Weights of a small GPT-style language model, trained from scratch on English Wikipedia.
Size: 13 layers, 8 heads of 64, MLP 1280 squared ReLU.
Architecture: RMSNorm before each block, rotary positions, no biases in attention or MLP, embeddings untied during training, normalized queries and keys, some layers without attention, shifted keys, capped logits.
Training: a variant of Muon for these matrices, 266M tokens, 18220 steps.
Each number is 500 + 25 x the weight over its row's rms, rounded and kept within 0 to 999. Layers, rows and columns count from 0. Numbers have three digits each. The size before them is the row's rms in percent of the matrix's.

# layer 10 MLP down, 256x1280, rms 0.0462, rows 215-255, columns 896-1023
104:512504512536474476475509481489480513445506454469489487462473489524477518481553507506526519496498515492524488484528540508483493453518481516526504516489515516472487484485504477486467536504528471528524513472504512454566526507497505482458465513463528443499513528482502548491565477436503500468533475501505486464457511485544487547494504536503493524496465517509480501540493465480495473502502
103:525509494473497527441503478483512454501565538481485471521514483478485485469473497477495499534477531457471516497493436480478516528532486473535512548492460513495508483499479500516493535439494501547542515494544491533525524489512528523482504525520494476453495495490526446461459504514479498522542512523509464471514489538486501489527482497506525522514544474502500519469494498478524486476469
102:468429464482517532498472472474457517511548463519552466503478519506481486521515507518513520496477498475503468490511522535487459485483505472493468463478493511538469527510544511519478529512497507490491469495471480507478558513561538505486531530481461489517494470488503470542485492486478494482566500537519463517489522487468524487455507500506544472475508459478525542512545532503465497462483
096:531501507522471484508503524500474459486487535516518534483529476458436527515525495482489467524507447479527493538521522490527513502473491550508489502520460494508494512473474550520440560501525537512547505503496515462491515487490526477531494488492521491533506513512454531543513499506543497517493488501477487494524518470502524529512541489474510457529510453471489517431540506459482516508529
099:486511528509479501531453508508478514501474490504476535483506474488549529515464505471523486487516505568498507451520502502521445509510490531525527553496468539495518465496497527482500483493502487530461496519506444459512531452513490474531476505458490500554499480495480497528472504471562504490499493534467481523509518521460480522537496495486495497504506518473526545517474529495520493462508
100:469495537468485514526509582533533497486525513435536491529515474491522490491502486518481508533476515481560507503519508540524500485521520481489517470492473508510478501486485485535470497529493543462497490464519521536518508513490501475502478519488521546497509509496520519533505538503456480491473482519500483505499506433487493502526528481450493492466551475487516520526489497526532494505541
102:504513499482499499496532484489500517524480537531527481484505479514538522497472512518446509490474481476502513500471510562564531525528520531496532534435516550482479533508498479470494470505502495510467486502496491494509524511508504528488486494508468495469483503453467459439529508504528500503489525497497485476486534487517483457512517505451510489509526507514510523492464585501503513514486
097:456515521494483471493448547505563519530491481533451504491467533473544467493482500539512440492447483490526521485464493460492519565480557505484468502547484500524481456518498481489520444464495502489506476519524531482463512501460505534515489526461540467471489497497512476521485509522517468483512499477530518500549489543492496488499559481517486511436533520506452503504505498507505511493523
099:523460512487478498488516513514519520471507531504505483453448454469513500466477513528532513459488510518502516511524488478527500535520523493461503503520517435525488454466514484521484481491477515507526543506488515532508495531511496531458500489468512491467523482487431476503528508535511497512488527476490434474480511451531507476516497530495528485522473480488478504437505512442523516506496
098:492442530508538542524481495533451522475508439469540529526532468527482495496503521487500494484482538497481521564495508510457499511513477470521559532454497545514467515481506481499504478483504519477521484452529526483493483466504535525498521468473500488508488508508502496479494497509503517529519508523478517481455508470498475519493506495540493463478535493532510485534555534476503551506532
106:503507495475594495490500477481500508508458475473502499514458514491492499518499477487479469516542515498463476497499530518490520534503472469479496509468489496569496475533471475504468477487520501488538508520504482490514499485497519521538506499457460532488483482521485470486564518470507534490490504505526463484482512553527506541524469491520548482536514484508500499496492504487486514501482
100:492547511513473494489463500477482476511492512471456497515506480494522505500503520484472482526490478491493449538541502512439515473477494505518550474513539476521496503529465502511478518527477487540483487473496485510496490511464543496497498496525511514498438514461497507497484512451538496477542554510454523464483502487532494523504500523520514487521525531530461460495470487519497487531494
097:524475466508530526495466522481485548442494522503525525479461507526483503515543505503508423477498532521501490496493500552496474474510492479483493488519515497511510494498480487494484501513536492522448473480468497489508490445528516462549472515494500498526487520480494501501505497498487479505519509499524493494498513498511516464497431467526471469530480499484504522510509543513494508521505
104:482552516487479489494453475478532496489493546507495515448491506477475517515524529506466547450489515504477472472544526516470548460478469514521457503479523481510472496507497560524471517526485552493526507521502507475535469484507492506503490470498495492529521563501533531520478492467567487503502464497507498458501427526523570509468496473465478519485474511530509496523487527532517492492500
096:469535471509499503521499500476524503552485503465508540509539493497534515488501526534509504478479493507497525483511473496471528486484485520513511447517560435468504496457511526503475520498512516464476506519522501504533495485494425483518507464523486495508485534496531524521537464522502508482526441502472521494498510482482460491478490484490444462472496541489561513502510510488512510481507
098:536512496516504537515535499518447492459494500485490499510485487480514500504517500513505507511478462462483514496489487501471502517500507510516465526486499486490520502508479518499484504487519489489529490480498524540510502474455484476484517499491456510491475525521521503491471508493467495483538504511516525530529513527504459453486501482510497491511498485522504439509482513507461534502498
097:494511486491538486522488484516483506508513483441505503465453504504480492523516465472506510488500493510458523512498468488473546463516496496485480544514473495497477515487468433491490457485517514481488520537497533493539535491510464488524465507476451520521456489503501509527497516484481467492465469545471482496477416490497469520493496502504508448540541522528532521507435506523502543448482
102:522478539531498532509499529444525495526509517521478494507548551471501500529486472541475467505529546533474517519477484530498524496498537520467489495501501499472537486488546513495500499529521514521466516530481550493529498511504507501461489489479512519510509433474517545493488467503478550482506489487493502491494534520481537535510477522494480548535451466469483499514498479490476461500510
099:479467502487483544509516492494500479478472472490506571446438523497477508517464509501526490498476477527473499474480519479502519468509536482452490471494547514504475489572489454477487473576523480502514462473480509503475528503478482469494477491527446512498499505418505505483510491519501489494504518508537470494484506502514506472512491473478494488473525505509480507502508483515508478512490
099:505503462520493531516498504491509491485507508467521470514500506511489527471473499509508494479522520454472528493510541511523486497520509504493455500464520511479510504517510518516491518543523495512528461538527482507480500468499489424453471482462510540457502517475562470501519492528494491513483489513537559510513491477481479520487439499512504509490504510506574486454484544478509530485549
104:517472509465532502502504532560512490461504515521503488473501536516508501482496505522486533505491490483516487493493521516460507506497536523463541490494552498509537480471495510520488557475475471509480506489482515497499512536447493528405516475506510468497503498443528506548490485479495501497482499498524508487474521488494480502512505499471494509501483513486509518460467495454470503466475
098:520500526501487514541547514536512513481489487539509454494532493535510524541518532525494469515479486540534476504495511491495501477533545484490538508511501461477496517498506484520518500530541532473533481501482537522497541483482478540563512546470467524513500491530488495476482478473491536506538505526557483455472469494509514510472498469496462456501544537495507501500517506474517498489494
103:506508480527511461515521524497492545457450467534540523493488469489511548531477498476496502532466513527460471514502475552548481501489496524516492485476485502556523506468541554501551498542536466487477489503480473514549506513524509541503489474460500507496515468478497470514465504513497489493535506516509504469503478470496555504500515494483487500519521523525503478500514494459467541494469
103:486513524528527450501500473454500492504492516514531488476495491530489530517519536507501507495531496531542464479476538484500550485494527502525491503498500482460496493467495533537510479514505507479540496520488511549500526490487512484528487486485486457492523524519523482472504512494511510456460506515529486511491505519468495494451510503516504532493514489507488532518558471509484470509472
101:491515528499571490483481538495500501503482474477442489457481515487511487489436526532539531539473476520488502462492514526561497511491533470506462507527487531505512506529503508499460525501532463473481526499487531508491493462523503537467529450498549504505508489496500507510493512468442510476528499501539502437492486476488527503502527482524513496507510507537487516516511480448464517498482
090:515461473516491491473472505526499479480486526467513490496517466423503465535521497513495494489540468509474546522480509536478536475482447534530519474475539516482488486504499476483472503506466487488488536498515479522521480495502490477492521458519488497505503552486530480488527507465475490525504497532523499518483523501450480553527550489498549479516525428518500519475548476506502448521491
102:496434519536498447483450485508508471518494483507510496476529489521502477521507488503521462529503519532465473506505521509509503468484501456502537545507553498503493472463488488506527495516427490529482527452544526480490540530523516477522464534510498503518476460509464541453517484537512499537526532467532540508532471498447572500462524471502513498505485480501467552463522516505493486512470
096:486522515480527490517535507512499442522540481522495511495503477529509537531476533515532551490509490565488505505517529530523473490495482493483513509514526515524485479518467503509513528545544505484477509541530458498525516490487501499489508482506492561534496486454516435461471481533503539503533508519471540509522517499518503490539471484476455482441506480482460508439486507494466521500470
110:402462483506521479488440475533527480474506501510478507524536490531473533505488563518466486497476520462461485467500478468532481457521498500500477437498477469519502515494507467482510509510493537490460505472495511450526474525524510478462509491480504490468512517503507482482463502495535503527526517488507488472507493481514484538486563531492476480547525504485538464503531532547487443461500
104:493513539484513520495501490501516481495560496497510510521497539531499480511522483494489493490494488494523530494530503514539503521451505530486514474445529497505520498458512483469518485412489472489509456459538535476474515529477471487495496534472493510482516457518519511494550493457524546510504449487507487475470546493516490488459493494498544511509473524533468497491516440535504515536511
097:505486505488554492483454487502526502473438490516499490456528505505493491509521493488474496522506516529524474499530524521503535486486482454485514525510523477477512490515484542513516484478534475518488502508484507487506530511461457500523519481508464530563498513489480474476527497472538493508476514512493490490505485492486492551521485475469528467526493468520513513485485517486479483514541
105:534469504470526506533503476477493470497474443508501491566520491545503520493516493489486497461463474508479508477489494482448462487548464412501479499513508535524483484523488530447480509504532472485491442475538484489517522520493490467461496502494476483501540540506503464500505471469524511526497494488490486519467518465493492484514516481454524523509459506496497518494561479501512535488525
096:487495454481499476469526470524511507511475544451486543536528523532481508470507557533458515505492489492538480530518498496525480493512532471494538506463542544529489437480536497522515467501512495514469452558517534516449483494547540520485513488541506488548478460517506525500521474450509469477496475485520513488508514539475494533497458496518492516527531468503523487472536515463473481493503
096:482540455463512509473501476528489497527526484521462541492536465467512520470501500462489512566496487489523510519515512483503485502512509465501470518488472496443517488521516467477487485515518451490490526477529482461534503500456490495435551537475525534514513516470531532502493528493498515484446501531487522510509517510521502466524518485484534487485521499558482499516508463473488532513499
101:456497448490512469528515484525538479514509532511519515454485510499508498528494522540506495512480510502496519532506526509476465485498542534491484510490523492521490480444497514512511497519498478491494481482507502464484500467504511515520493524480467502503507484491474471522457476491493499509507502492509514475514500536483479517508519517512497492485497491516483443544532510485508521462502
101:501519443490530503536551475507531452489485527462508505511517459508446484490517520518513507507467478466492512540486466504531476522491510522460514463472515476514493499505540496517512488505540457506482521524512494524492520492475461495471493512468499484472531517512523476505510446502527481476482481489508475504516503468537497487495474518499507473507487531525528466488494495534513528506485
101:520527516475501510536510489465494501508504477514501491535501523518495519504489523529501472493529492528473488483497487523458500530528470483530457495513534543485488476514493490515521478507505434488559506461492524494495515445535501520550459525541478500530522513445527455452505495489492522494509453489559496493536502531499479504529492479517492521532547519486474494492492488541493514517518
101:548492472530524485500511497485537502472463532524460433503484504439504498504511478480536473502512550468502468448490541488490471495488540516491502480514495522498527519467476510532489491525492501468546484438503523486532507495498450528494512445515531464501520476559514503480541501494527475518497475538494509494527541487499488535516482521551491515510504492498503459480530523506482540481514
107:509501519501509516512518515485532458502499465509541496508529531492485457468523536457517511463513490531471553481519480506504531491499529484528430548545499519457493495537509468448488507516495501451502494485495508476473517510440484512537466537519485481480566506527481522504526520569484488530482482517490463461499542489542513491499504528514442541515479490509512484541477508526504499512514
101:518499494522518495556533524502477520493481522480491526512475502489536496565541502500527477528503487570539500443512508490518477509543490496480549496523459483507514489528481521515490533502532485514488493469502544533515491468482528490497493506522503538512508497501461466501494526521465501498446505491516508501529524528486517518505521455486465533492509521528505524481519476497498502519480
106:496491497474440490501504513503518504466473475521527519496497422449478545472527504532508529479522491512516516457481484508478451527513476525525529484505474524443458507550517497510518487467498496489537472519473524489528504541526502496504488481459503500497506546496495549532514480420502468453509464503504499454516489508515531464433521483503460553540504504514513481520480513496502515521471